Weights of a small GPT-style language model, trained from scratch on English Wikipedia: MLP 1024 tanh GELU, a variant of SOAP for these matrices.
Each number is 128 + 24 x the weight over its row's rms, rounded and kept within 0 to 255. Layers, rows and columns count from 0. The size above them is the row's rms in percent of the matrix's.

# layer 4 attention value, 32x128, rms 0.248, rows 24-31, columns 64-95
size [102 103 108 100 102 101  98 102]
[[109 118 130 134 120  92 115 173 134 103 141 177 116 154 104 109 129 132 148 146 146 133 139 153 133 136 128 126 134 119 128  97]
 [128  97 142 120 120  80 142 112 128 110 144 167 165 126 143 141 122 134 180 118 141 124 130 167 127 111 124 142 183 166  90 147]
 [134 150 133 180 144 140 154 114 120 140  92 110 161 104 176 114 116 121 130 146 143 150 148 141 128 126  62 171 127 139 112  80]
 [ 97 165 170 117 113 120 100 130 106 109 117 156 137 110 129 133  62 162 112 143 108 184 134 114 124 114  96 152 127 144 124 164]
 [ 94 119  72 109 123 120 112 122 137 136 176 129 111 155 111  91  83 139 116  95 111  96 100 145 101 143 106 122 118 157 115  99]
 [163 164 165 175 148 118 138 156 139 123 137 139 118 116 112 137 150 153 133 117 121 131 137 131  96 155 119 135 143 156 160 154]
 [ 96  94 102 147 103 135  89  91 105 170 140 100 109 132 113 134 126 115 182 148 144 119 115 124 114 114 120 157 103 139 132  99]
 [ 98 127 174 132  97 161 112 158 155  98 135 137 118 107 103 130 118 122 126 141 112 135 132 121 152  94 113 135 118 144 157  80]]
# layer 4 attention output (transposed), 256x128, rms 0.223, rows 24-31,56-63,88-95,120-127,152-159,184-191,216-223,248-255, columns 64-95
size [103 106 115 114 108 106 101 109 100  83  82  86 102  85  85  94 106  77  98  86  88  87  92  96 129 133 141 136 129 154 140 133 114  82 122  88  84  96  87  71  95  86  89  81  96  90  86  95  93  85  84  87  81  81  95  98  70 116  78  81  88  82  84  99]
[[ 52  71 109  91 119 137 106 113 151 117 145 107 175 143 105 151 106 142 134  92 133 104 136 124 109 140 100  79 130 114 105 176]
 [105 182 162 135 131 102 114 130 115  86 133 151 139 151 150 138 107 115 126 129 133  87  95 129 106 174 120 136 139 132 114 109]
 [103 152  98 151 110 117  89  91 141 125 116 148  84 145 123  98 136 101 121 147 115 138 140 157 116 142 169 122 120 119 154 132]
 [111 126 129 141 137 130 114 168 126 141 153 134 102 152 143  74  90 137 148  84 135 118 131 148  87 102  92 145 139 113 154 138]
 [101 126 145 143 134 116 140 124  98  75 163 133 122 149 121 113 171 149  95 131 159 149 145 129 135 103 124 140 142 107  98 109]
 [204  69 145 117  95 105 133 118 145 135 149 130 154 133 110 124 157 120 130 121 119  71 116 148 138 150 128 157 124  97  87 138]
 [108 119 132 118 150 187 120 159  99 152 132 127 100 128  98 144 120 109  99 136 161 114 169  84 111 140 124 115 132 125 112 144]
 [136 104 102 185  90  90 139 135 120 140 133 116 137 135  92 142  99 134 192 157 106 126  94 136 113 129 106 133  92 113 112 128]
 [103 132 129 119  94 177 134 189 104 140  99 157 157 128 127 124 128 142 140 105 163 110 124 136 127 132 129 116  68 109 184  97]
 [146 137 124 165  69  99 169 136 157 112  85 151 173 118 141  86  95 141 123 105  95 123 100 114 136 137 145 101 140 148  93 150]
 [106 101 171  67 147 141 105 135 128 135 170 170  85 159 199 130 131 114 111 114 134 126 137 133 107 133 131 173 153 153 156 110]
 [102 166  84 126 108 147 108 139  99 147 152  96 142 119 111  91 138 123 151  63 138 145  88 118 167 105 115 166 157 108 162 104]
 [113 126  92 106 116 160 125 139 134 141 155 119 141 131  95 120  99 160 145 131 105  85 104 112  86 107 143 124  81 105 127 112]
 [156 128 122 143 146 102 122  85 133 132 160 125 115 139 116 131 172 109 136 116  96 138 138  97 189 143 146 123 155 173 147 112]
 [111 126 134 143 149 138 125 138 129 154 123 114 103  96 129 115 137 143 118 156 142 117 133 176 147 116 103 150 121 137 139 149]
 [ 75 134 127 120 119 160  93 106 110  94 136 123 110 124 102 111 115  97 140 104 115 138 151 150  89 113 155 176 132 113 117 145]
 [134 114 151 131 150 105 132  83 153 140  89 123 118 118 162 155  95  97 109 125 129 125 142 147 134 138 161 155 122 129 162 133]
 [119 136 105 111 113 168 164  89 106 148 134 127 157  99 132 102  64 101 125 151 132 149 159 139 155 142 159 141 128 126 131 134]
 [115 111 164  82 139  69  94 108 101 114 145 128 113 178 124 138 138 136 154  93 126 123 155 101 112 109 100 118 165  88 129 119]
 [109 108 135 123 139 140 150 142 100 125 126 103 171 159 127 190 132 117  90 115 103 141 133  76 116 133 171 115 137 121 165  67]
 [124 172 151 146  74 122 132 107 135 127 134 153 136 148 139 153 126 119 168 142  99 160 132 106 169 110 150 102 143 152 132 128]
 [123 159 112  95 141 155  98 150 120  96 147 100 114 163 110 144 138 150  92 136 138 151 115 116 118 101 115 108 139 146 103 138]
 [174 144 140 132  96 120 146 114 158 152 134 145 147  84 124 105 115 126 123 141  98 123 156 185 135 148 142 133 135 116 120 155]
 [ 90 134  94 100 175 117  86 108 133 135 119 156 121 138 147 137 115 135  98 157 132 130 164 109 161  81 105 114 110 148 136 140]
 [122  93  86 139  77 170 114 155 105  53 116  85 132 161 123 113 136 160 157 150 141 109 148 140  82 125 111  90 142 124 112 120]
 [163 125 136 140 117  72  96 120  95 134 115 148 120 131 116 153 100 118 124 110 115 103  89  92 110 164 145 130 141 136 112 148]
 [121 190 134 179 135 128  92 103 139 148 133 177 143 131 139 149 119 112  92 130 127 112 129 129 137 140 152  93 122 134 157 114]
 [128 107 127 166 151 170 102 138 189 155 157 152 124 129 152 118 118 119 131 117  95  58 152 150 109 162 101 125 155 135 180 129]
 [ 72 106 111 140 179 137 135 160 117  82 121 158 134 135 117 116 156 112 111 105 170 138 143 171 126 137 136 167 104 125 121 131]
 [141  92 114 112 120  82 147 135 133 158 114 115 141 143  99 128 126 101 120 126 118  23 138 136 166 118 147 127 116 124 144 163]
 [116 160 121 157 148 117  89 168 128 128 145 166 116 126 115 161 112 159 158 133 132 111  87 121 138 138 166 129 133 122 123 147]
 [112 120 107 145  86 130 133 124 135 150  89  88 117 106 110 175 124 175 147 117 124 126 137 136 105 160 134 160  99  84 131  62]
 [114 133  96 149 137 153 149 134 143  99 129 134  91 158 123  93 107 140 141 120 131 110 124  95 120 113  95 135 155 123  93 204]
 [150 114 149 139 143 148 125 138 108 154 149 166  99 125 144 110 140 138 146 121 133 131 129  85 121  94 120 145 167 111 165 124]
 [143  95 110 135 116 132 146 116 150 136 142 123 122 110 122 134  95 134 120 135 131 186 132 171 171 110  95 147 107 111 134 114]
 [132 140 121 129  98 140 123 138 112 164 162 120 123 136 128 132 132 145 114 129 157 142 103 145 175 158 154 141 138 117 148  76]
 [140  66 151 125 138 100 150 159 130 152 141 111 144 136 142 132 147 130 136 104 138 205 153 119 123  94 149 145 124 148 124 142]
 [120 142 171 110 121  95 156 142  84 115 121 154 147 159 159 145 141 134  82 116 113 182 119 122 122 100 142 120 112 127 108 121]
 [132 103 175  97 142 159 134 149 184 171 114 128 122 147 137 136 114 179 155 110 152 121 116 142 115  87 102 183 113  97 117 134]
 [ 95 116 117 112  90 112 112 145 154 124 140 114 150 117 114 105 135 144 149 140 132  79 137 129 112 148 139  91 122 133 146  96]
 [116 143  95 120 143 108 140 185 119 129  97 124 144 113 124  89 121 114 153 104 130 108  84  95 124 138 160 170  89 112 161  88]
 [107 136 129 106 169 101 118 143 130 144  77 100 152 187 142 131 115 142 106 138 127 135 118 145 126 109 141 112 148 140 141 112]
 [131 124 153 128 126 157 155 138 125 122 127 123 114  89 156 112 152 110 137 136 124 150 107 135 161 129 123 155 121 120  99 137]
 [108 125 123 128  93 114 116 100 114 102 138 110 142 129 112 132 117 152  81 137 139 123 173 115  92 139 138  72  83 156 114 152]
 [125 138 133 116 172 126 100 107 108 174  87  99 130 121 117 120 139 117 164 121 132 128 104 110 138 110 126 156 113 139 158 106]
 [144 154 175 185 111 128  93  84 143 180 122 147 102 103 115 103 159  62 165 169 119 114 141 103 119 129 141 121 114 106 122 146]
 [ 97 118 109 154 149 112 126 115 141 115  91 132 133  97 146 128 147 132 129  60 151 121  78 115 114 134 131 144 105 128  97 135]
 [147  89 147 128 100  89 135 114  74  98 120  96 169 171 115 112 124 107 126 124 117  96 141 117 120 153 136 157 128 138 134 102]
 [133 117 127 111 112 169 132 107 111 116 174 110 108 153 134  92 156  99  86 124 122 151 112 150 139 137 108 112 144 132 119 127]
 [120 143 146 127 158 130 119 142 134 143 131 158 123 150 135 159 161  93 145  95 177 127 102 151 134 142  96 125 130  96 109 116]
 [156 145 110 151 116 125  96 109 142  87 120 125 144 110  81 162 119 122  69 159 116  76 140  98 147 165 172 113 160 157 167 125]
 [154 127 138 137 126 133 117 160 143 170 133 100 107 134 132 124 182 142 181 147 144 133 104 135 163 137 146 108  87 136 172 136]
 [125  98 141 154 185 153  98 106 112 101  36 117 136 110 132 125 133 117 133 145 148 151 146 132 165 150 139 166 100 147 135 125]
 [117 115 114 104 122 101 125 192 116 157 109 130 122 133 122 170 166 101 132 127 118  87  83  93 138 143 146 153 120 107 133 151]
 [102 128 134 141 161  95 134 122 114 138 165 127 133 150 161 144 152 103 138 148 111 142 140 138  67  57 155 114 134 126 129 110]
 [158 159 111 128 131  88 128  98 133 155 113 157 143 147 119 150 136 162  93 106 125 114  80 169 142 143 161 136 178 176  82 117]
 [140 138 112 149 161 136 130 111 114 129 110 115  95 113 110 112 135 107 106 163 154 107 138 150 115 126  82 131 103 126  91 144]
 [180 141 149 149 142  81 118 146 126 109 180 120  96 157 144 162 123 116 153 121 152 163 125  99 129 119 110 116 133 121  74 127]
 [120 149 107 127  90 138 116 127 134 182 121 130 134  76 113 148 180  96 118 173 117  88 114 129 130 137 115 104 121 100 158 185]
 [ 78 120 159 129 130 128 130 147 130  86 163 140  82 134 136 121 129 111 128 115 180 122 162 154 154 134  98 163 120 116  92 128]
 [ 86 120 112 129 106 135 148 148 168 153 134 115 140  83  89  73 123  90 121 140 132 112 105 151 102 165 116 131 160  94 137 136]
 [214 141 146 157 164  99 157 148 113 131 120 124 146 179 137 116  96 173 148  93 123 135 131 188 123  93 117 121 144 141 128 122]
 [142 128 128 113 114 109 149 155 153  81 122  88 149 163 139 121 146 147 152 115 120 174  99 143 146 145 126 127  99 131  76 116]
 [135 115 106 106 138 106 114 140 153  77 123  99 109 128 149 118 113 148 136 149 140 139 144 161 103 129 180 167 115 143 104 106]]
# layer 4 MLP up, 1024x128, rms 0.229, rows 0-63, columns 64-95
size [ 95 100  96  89  95 105 101 102 100 108  95  96  92  95  97  98  99 101  97  97  98  88  87  96  99  96  94  99 112 109 102 100 110 103 100  89  96  89  97  96  90  85 102  96  97 101  85  92  90  98 100  92 113 112 113  99 110 101 108  93  99 114 110  97]
[[135 107 155  89 152 122 121 125 130 104  69  76 158 140  99 114 131 125 163 126 127 154 147 106 109 142 139 105 116 109 132 147]
 [110 121  80 132 134  49 120 140 138 145 148 156 170 114 143  84  89 148 162 140 129 112 155 100 135 144 135 148  82 154 111 139]
 [ 90 111  95 103 111 103 174 133 147 162 126 136 117 168 134 122 105 138 113  94  89 133 129 123 115 116 203 117 155 135 196 128]
 [107 120 132  99 124 155 128 101 161 136 115 108 148 145 147 108 116 139 150 134 140  68 143 153 137 129 128 114 137 186 130 134]
 [ 96 114 124 147 157 143 101 119 125 154 126 118 109 143 133 151 158 135 144 108 175 166 143  87 126 170 159 122 153 137 133  97]
 [117 149 116 163 127 146 104 117 168 112 131 104 119 127 112 148 106 133 154 152 104 164 162 151 126 107 135  86 122 128 113 118]
 [141 145 146 147 136 127 140 153 178 122 148 132 159 142 152 106 141 159 119 129 143 120 159 107 119 138 156 153  92  93 131 100]
 [190 109 155 122 129 121 105 108 136 163 120 120 164 131 128 102 120 143 114 183 150 158 121 106 145 149 124 142 149  98 137 146]
 [ 98 127 160 116 129  96 140 125 151 127 137 126 115 141 178 154 121 141 134 124 129 110 125 148 121 145 120 132 100 120 162 123]
 [147  89 112  55 111  98 146 117 124 127 116 129 149 146 112 129 123 107 136 113 135 129 151 123  96 136 122 105 180 125 102 124]
 [140 109  73 156 159 146 154 129 160 160 141  85 142 126 140 159  93 143 138 117  88 107  99 134 148 147 141 107  98 174 140 144]
 [123 131  74 101 174 123 139 126 134 166 174 145 127  90 124 134 150  91 168 115 119 125 130 117  98 145 183 122 127  97 148 120]
 [130 119 140 122 189 111 110 131 169 146 120 160 132 152 132 119 112 104 118  84 134 136 165 127 127 110 181  77 163 137 157 138]
 [122  94 105 109 180  76 101 135 147 127 165 111 155 134 123 141 124 161 116 121 139 124 104 124 118 117  92 136  94  62 152 107]
 [136 143 161 154 105 147 146 131 144 149 126 103 155 144 130 141 173 151 119 130 110 141 136 125 140 126 110 128 131 109 117 151]
 [ 99 111 140 128 148 159 110 133 124 162 178 110 120 147 121 137 127  95 126 159 135 116 129 127 121 160 171 113 128 137 154 124]
 [133 153  88 182 128 126 135 135 132 113 170 166 130 151 108 140 137 152 145 144 133 125 118 139 177 167 134 133 104 165 152 114]
 [167 161  91  82  99 115 145 150 104 145 124  82 150 116 113  81 132 116 112 135 127  97 156  64  96  95 120 145 147 148 116 130]
 [125 126 176  92 122 150 132 136  93 115 119 121 179 114  99 134 117 122 122 109 123 147 125 133 132 135 114 161  79 130  96  65]
 [132 110 144 127 103  78 148 134 128 140 118  97 106 117  86 171 102 139 163 140 117  98 128  69 138 129 124  86 120  98 130 142]
 [156 186 144 114 136 139 104 108 106 111 138 127 138 122  89 150 148 147 141 132 109 102 148 104  87 133 140 104 128 136 165 115]
 [108 128 121 130 116 128 120  84 117 162 130 146 123  99 124 123 168 110 149 142 180 173 101 158 127 132 163 158  81 138  88 100]
 [115 148 140 124 144 164 108 119  90 131 127 154 149 157 129 116 129 153 104 141 104 125 125 120 100 175 161 142 132 127 127 101]
 [127 159 125 131 145 146 139 117 140 123 196 144  99 149 123 134 107 147  74 143 135 107 166 147 127 169 158 104  80 146 100 125]
 [147 162 179 103 126 118 119 123 182 115 122 162 124 129  75 154 122 118 117 123 174 115 135 167 115 131 112 119  78 131 101 130]
 [183 139 187 139 116 145 117 104 141 101 105  86 150 133 125 107  99 149 141 150 104 103 149 126 147 104  74 123 164 114  86 110]
 [ 98 156  98 108 132 130 143 129 138  99 110 100 127 143 181 148 152 121 129  81 147 124 154  89 152 101 138  94 141 112  88 151]
 [104 120 107 139 159 167 140 139 164 104 129 111 128 175 134 119 148 120 122 137 126 139 139 163 117 134 159 136 132 105 131 152]
 [153 131 117 107  78 139 109 116 129 138 146 114 132 140 133 147 132 165 124 118 130 117 177 132 115  95 122 100 150 163 129  91]
 [159 123  81 107 107 161 127 137 128 124 138 158 120 165 135 132 135 111 127 126 109 101 161 104 135 123 170 143  93 106 115 114]
 [105 104 104 106 114 126  90 133 148 109 130 120 113 157  90 188 133 122 140  88 148 101 127 130 119  91  89 138 164  53 162 121]
 [132 120 115 133 117 148 140 140 105 106 130 128  82 121  37 135  94 104 115 138 129 101 176 133 153 114 136 167 109 111 126  98]
 [196 154 170  93 134 159 121 133 117 171  97 137 127 155 131 121 158  85 138 120  93  89 137 121 180 121 127 140 139 159 136 158]
 [117 128 135 182  99 131 126 120  82 117 121 121 142 131 122 154 171  73 123 120 149 133 143 119 128 101 124 121 111 166 146 108]
 [138 133 124 105 138 102 147 124 154 155 115 133 120 159 100 142 115 160 150 159 124  98 127  93 117 129 107 123 101 147 130 104]
 [121 140  88 122 127 219  90  80 149 100 128 147 120 127 131 137 138 125 153 154 145 119 133 132 121 118 131 122 121 119 123 164]
 [144 122 178  90 102 147 123 102 121 176 107 128 138 104 135  87 121 109 110 136 130  98 162 161 148 111 120 120 101 120 152 129]
 [119 156 167 152 138 146 115 135 108 201 151 135 138 149 128 121 157  69 115 123 127 113 134  81 159 137 132  89 146 128 158  83]
 [153  98 144 169 188 106 163  66 106 121 162 108  93 112  97 121 125  64 137 150 117  80 150 109 119 154  95 117 124 126 100 126]
 [113 156  91 166 113 104 138 118 144 103 138  95 127 138 123 166 102 117 131 115 137  94 110 132 111 148 105 179 113 118 125  89]
 [103 159 106 147 147 113  44 119 145 115 114 148 102 115 113  84 127 121 135 116  99 114 160 125 159 137 110 175 112 122 105 112]
 [140 111 140 108 165 158 102 131 185 126 141 165 112 151 110 139 122 112 128 112 106 117 136 128 151 122 146 115 127  94 140 157]
 [155 115 125 137 150 105 140 119 139  87 117 137 133 138 137 121 117  97 144  84 117 117 144  88 147 129 150 157  86 125 125 144]
 [ 92 118 208 103 186 114 123 115 156 169 122 125 125  95 120 106 120 158 148 137 127 152 143  53  87 114 135 120  95 131  91 111]
 [146 121 153 144 124 120 159  45 153 153 174 151 121 124  98 124 164 153 138 178 101 131 127 147 144 155 143 120 119 144 141  94]
 [122 170 157 115 109 179 128 119 128 137 125 131  63 114 116 121 151 150 104 171 181 145 139 127 111 126 132 155 107 146 127 142]
 [104 112 167 121  81 150 114  98 148 146  98  85 100 148 130 143  77 148 164  85 139 112 121 125 115 131 139 173 143 118 115  78]
 [146 126 107 180 160  78 118  93 110  80 119 134 134 109 151 148 129 139 157 130 123 141 153 105 118 121 130 139 128  85 125 140]
 [ 73 160 129 144 110 117 136  86 121 192 172 139  92 156 106 159 107 112 166 143 175 109 161 164 166 120 123 135 119 114 154 107]
 [127 115 178 147 180 149 136  73 176 111 177 129  95 136 175 147 148 126 131 102 113 122  93 109 100 119  92 164 100 134 133  89]
 [129  91 145 136 145 165 130 143 135 178 128 114 121 122 116 128 136  66 105 121 140 164 129 145  98 154 189 154 131 112 129 118]
 [109 155 151 136 105 118 115 128 107 127 133  94 107 126 102 104 122 157 137 111 107  96 114 132 135 164 143 163 130 106 107 159]
 [112 146 143  92 149 150 180 127 149 109 162 148 148 117 100 111 160 131 118 138  76 126 149 101 110  85 130 115 177 122 155  97]
 [140 112 143 104 132 135 121 138 120 163  93 112 155 202  98 137 128 118 130 140 120 143 164 145  87  98 144 155 142 142 133 154]
 [100 123 148 128 124 131 101 156 175 132 123 124 153 164  80 147 150  85 133 156 129  89 177 115 115 121  97 127 121 109 125 123]
 [114 115 128 145  96 165 136 113 189 133 107 132 135 180 122 126 111 114 111  95 132 113 129 182  81 100 119 146 112  68 114 132]
 [113 118 117 129 121 155  56 104  86 115 139 117 146 137 141 181 135  96 160  77 124 107 155 109 132  95 129 110 117  92 129  98]
 [133 157 136 135 139 148 158 119 137 116 126 166 148 110 128  73 150 104 119 146 121  87 177 142 138 127 109 121 140 107 164 101]
 [141 134 141 129 104 127 113 117 144 124 114 111 105 117 126 140  93  92 124 146 103 120  97 171 122 113 163 126 119 125 113  96]
 [ 81 164 140 105 155 118 107 145 123 162 132 126  90 136 165 126 109  95 126 108 111 113  87 147 137 105 104 101 140 118 175 113]
 [133 133 121 108 144 105 133 123 130 157 154 114 149  82  68 111  96  97 129  87 136 128 125  98 164  92 125 147 135 130 129 106]
 [124 128 110 119 107 106 149 127 157 111 156  97 135 149 117 158 113 102 117 119 111 125 151  99 121 154 121 169 138 129 154 135]
 [154 159 111  94 113 112 106 134 128 131 137 101 142 100 157 113 156 140 120 148 130 130 172 137 132 100 130  98 151 171 144 142]
 [131 151 177 117 107 119  71  87 109 134 122 139  95  99 142 116  96 184 117 143 105 150 147 131  95 149 110 144 137 104 151 139]]
# layer 4 MLP down (transposed), 1024x128, rms 0.223, rows 0-63, columns 64-95
size [ 90  99 111  85  74 109  98 110 111 102  89  96  80  91  99 100  97 101  76  98 109  86  86  99  88  98 113  93 108 108 101  91 122 107 109  81  97  91  97  86  93  90  89  77  92  98  87  88  94  98  98  92 102  94 116  89 118 104 108 103  98 124 112 105]
[[108 139 108 136 144 108 170 115 138 154 116 173  91 120 132 118 159 149 117 142 164 168  66 150 136 151 111 137 117 112 115 133]
 [172 162 112 120 122 124 128 152 147 103 125  97 123 137 127 116 139 120 138 108 134 123  57 104 133 129  97 132 118 114 107 118]
 [105 160 123 128 122 117 134 132 127 165 163 116 135 123 127 113 155 138 146 144 124 128 138 153 116 148 131 161 171  77 103 135]
 [126 124  98  72 165 129 117  96 109 152 110 125 114 112 113 176 114 128 114 164 100 115 146 133 149 104 124 130  98  92 124 108]
 [171 129 141 114 130 136 122 104 100 126 150 138 127 112 155 185 141 105 119 123  84 130 150 138  87 107 114 139 103 164 148 165]
 [117 117 164 160  82 124 138 117 139 112 106 114 119  89 125 165 127 165 118 129 111 117  95 123 142  99 103 127 166 168 145  80]
 [114 136 107 163 153 143 124 121 104 125 164 107 108 128 121 142  91 116  97 116 204 133 102 164 116 110 123 187 125 152 167 100]
 [140 147 116 149 159 113 167  89 144 133 142 120 142  80 141 183 128 159 117 127 130 152 142 156 153 131 123 152 134 120 114 100]
 [132 137 132 153 113 108  99 133 153 155 109 111  94 131 172 158 105 133 137 171 147  72 125 118 140  99 117 122 127 128 108 126]
 [125 152 153 133 123 141 131 111 108 125 152 202 193  97 133 111 116 145 119 135 125 147 142 150 119 165 104 133 166 112 166 184]
 [154 143 141 133 156 110 108 148 121  85  91 103 113 141 136 126 123 128 147 172 145 150 144 113 122 131 111 159  92 141 189 166]
 [146 141 102 144  98 106 116 141  70 146  95 110 146 122 144  91  70 125  97 138 113 140 149 149 109 105 151 151 140 122 139 117]
 [132 153 131 118 135 116 136 183 116 116 164 139 101 111 148 139 126 128 130 165 126 113 134 146 116 109 128 129 153 134 125 131]
 [126 117 120 135 177 140 178 122 100 114 123 106 122  98 150 142 129 135 138 124 121 149 170 138 114 171 139 152 157 180 119 145]
 [ 90 134 117 168 113 101 102 134 100 140 122 149 157 141  82 158 105 102 156 137 115 191 107 135 139 129  98 118 125 155 135 132]
 [147 126  94 134  99 150 154 155 179  89 118 133 130 139 114 124 101 119  97 174  97 102  97 138 125 122 137 127 110  88 151 126]
 [140 147 106 129  94 103 163 125 163 125 138  68 105 121  85 119  91 146 145 120  90 103 144 123 145 153 117 112 128 154 109 150]
 [169 111 117 116 104 158 144 149  95 143 125 127 165 137  87  90 140 129  73 142 108 136 126 154 146 132 117 140 147 118 118 138]
 [149 138 135 139 158 139  71  86 140  89 110 130  73 141 129 131 120 139  96 162 103  92 108 171 145 127  99 132 112 112 131 175]
 [144 118 103 108 200 112 131 110 108 138 123 183 131  96 105 111 136 160 124  91  82 127 146 129 105 174 101  95 138 148 138 140]
 [146 136 155 164 162 127 142 113 136 131 149 131 131 130 110  97 131 158 105 131 136  67 108 146 164 167 139 122 115  96 109 150]
 [119 153 140 137 140 108  94 119 146 134 100 140 139 140 120 160  86 169 127 140 104 137 127 107 150 115 124 143 146 162 153 124]
 [142 127 145 100 134 127 172 128 129  68 160  93 117 122 101 130 119 143 100 104 127 179 135  96 113 110  93 100 149 172 160 139]
 [174  95 126 141 161 159 136 112 123 176 151 117 111 103 128  96 155 144 108 102 116 142 130 130 112 127 111 158 143 112 155 129]
 [102 118 150 186 177 140 131 143 128 118 164 128 128 111 104 129 163 121 116 121 175 149 143 136 117 115  82 139  73 135 118 130]
 [123 108  92 123 143  60 125 103 109 130 119 133 114 147 130 142 135 100 167 131 106 195  87 168  87 119 105 139  90 126 119 156]
 [106 116 124 122  98 108 104 120 150 151 157 183 115 168 162 109 155  85 129 137 114 118 118 162 131 155 147 138 112 118  73 150]
 [145 142 140 111  89 143 122 140 149 141 147 170 167 129 155  77  80 159 122 107 148 156 119 112 148 114 115 100 126 139  96 127]
 [108 141 127 156 138 158  97 154  87 146 124 118 140  86  63 170 104 112 147 120 149 131 148 111 142  73 120 168  96 113 126 121]
 [153 105 130 149 154 122 127 138  92 128 111 123 141 136 144 123  92 126 146 154  97 134 126 129 124 129 118  85 156  89 188  91]
 [148 154 112  83 150 108 130 159  95 142 143 166 118 125 124 152 163  99 109 123 154 164  97 137 149 169 112 163 154 145 126 116]
 [106 144 144 118 115 113 143 128  94 176 122  84 182 132 131  60 112 141 209 127 149 120 113 157 119 143 135  92 127 178 104 155]
 [158 136 130 125 126 103 120 116 146 146 117 166 161 143  83  87 115 112 142 153 149 147 158 127 153 183 108 123  98 104  95 128]
 [112 122 109 112 143 142 123 142 168 129 132 150 158 104  97 172 157 120 135 146 140 145 157 155 115 150 139 152 116 118 152 101]
 [161 115 127  95 113 166 147 119 129 129 133  99 114 144  99  88  99 154  95 138 156 108 119 131 172 123 100 163 173  78 147 156]
 [135 152 151 122 135 153 142 117 108 150 145 109  84 146 133 133 169 145 131 147 127  75 127 141 134 121 129 118 114 114 123  88]
 [134 143  97  92 107 118 165 143 158 150 119 138  76 167 138 107 136 148 120 137 135  89 133 140 143 117 158 130 140 112 152 165]
 [ 81 121 135 116 154 150 136 140 114 108 145 138 150 136 132 145 121 132 107 127 155 125 127 152 138 107 135 183 113 117 119 172]
 [132 122  92 137 109 198 156 103 103 121 128 103 145  91 155 174 145 145 103 135 131  85 125  76 142 149 114  88 130 144 101 164]
 [135 144 145 129 149  85 125 115 166 118 137 121 133 104 135 123  83 148 117 129  67 115 166 131 102 111 118 116 121 144 116 110]
 [134 145 118 122 119 129 167 139 105 107 115 157 136 127 149 153 139 156 139  88 138 128 126 127 196 152 143 197 156 156 156 130]
 [131 146 115 170 127 104 143 136  83 138 117 132 122 128 125 121 140  92 114 120 161 149  90 166 100 164 100 116 113 126 134 172]
 [155 121 100 138 146 138 132 126 102  97 125 106 123 155 128  82 114 160 101  96 116 127 125 158 132 117 160 126 113 130 162  94]
 [169 134  98 155 112 150 147 142  99  63 142 116 118 143 140 137 141  91 147  90  84 127 140 157 133 129 129 117 151 196 138 152]
 [133 130 144 142  90 108 123 109 153 127 139 134 120 124 155 168 121 138 133 158 149  89 129 110 104 132 168 106 103  67 163 139]
 [111 147  92 155  82 103 114 152 115 149 120 133 152  99 109 151 186 122 157 196  98 128  91 155 154  89 144 129 139  90 106 147]
 [152  87 127 158 170 169 129 144 138 138 142 153 157 123 102 126 133 133  95 143  99 148 143 149 119 105 155 142 127 117 131 122]
 [128 137 156 118 189 144 116 118  97 110 131 150 181 133 104 165 136  94 122 136 110 133 160 126 130 135 100 123 103 163 140 131]
 [154 101 156 111 124 139 127  84 133  94  94 137 157  94 118 138 157 170  92 119 131 130  99 123 124 104  92 129 127 155 157 178]
 [125 157 114 147 141 129 121 141 111 101 117 126 123 118 117 113 114 109 133 145 169 118 130 152  83 127 109 130  80  79 169 119]
 [113 160 148 112 156 108 183 141 139 112 131 165 162 136 144 158 128 151 109 139 123 130 137 117 162 167 154 175 100 124 162 125]
 [110 138 121 123 144  82 174 187 172 131 120 109 128 159 120 102 168  93 143 137 148 146 190 154 138  87 123 142 130 170 166 124]
 [ 72 134  95 154 121 115 138 125 129 135 144 131 134 103 104 136  86 119 119 149 176 145 146  94 131 130 161 152  91 130  89 136]
 [135 105 145 127 128 153 135 148 132 139 170 155 151  94 110 131 152  88 164 114 124 149 128 145 110 146 147 116 153 134 116 137]
 [139 112 164  88 127 130  95 121 163 108 119 174  95 122  84 139 149 156 118 141 124 118 167  91 123 156 109 126 104 135 110 137]
 [120 119 149 132 111 170 156 131 111 133 132 163 117 132 162 122 135 146 124 150 131 107 106 121 109 118 108 126  96 154 105 132]
 [146 114 148  90 100 119 148 151 130 146 133 120 110 130 100 142 161  70 107 104 120 107 159 116 100 178 115 137 148  97 142 137]
 [125 112 122 113 106  68 121 111  76 136  90 105 107 151 133 146 125 127 139 158 125 122 158 135 125 101 143 148 128 133 157 160]
 [119 167 126  92 115 114 128 119 120 122 121 155 119 158  83 121 111 136 131 112  86 121 133 111 122 165 115 104  85 123 168 136]
 [126 117 113 142 154 116 140 128 139  96  63 103  91 160  93 181 144 109 125 121 135 172  98 146 152 114 149 139 126 116 144 104]
 [123  96 117 129 107 124 117 117 139 135 155 119 119 153 150 102 151 146 121 139 157 159  49 129 165 118 122 168 132 141 138 141]
 [155 171 118  98 125 118 114 138 185 124 163 113 144 171 144 162  97  84 168 140  91 142  85 144 117 123  90  84 131 120 106 123]
 [116 109 105  95 102 107 135  99 118 142  80 154 131  93  98 122 110 121 109 130 146 155  92  96 139 187 119 137 100 117 100 139]
 [142 158 129 113 158 122 152 177  93 114 163 154 121 153 144 118 115 200 125 147 118 189 110  98 103 153 113 103 109 104 152 116]]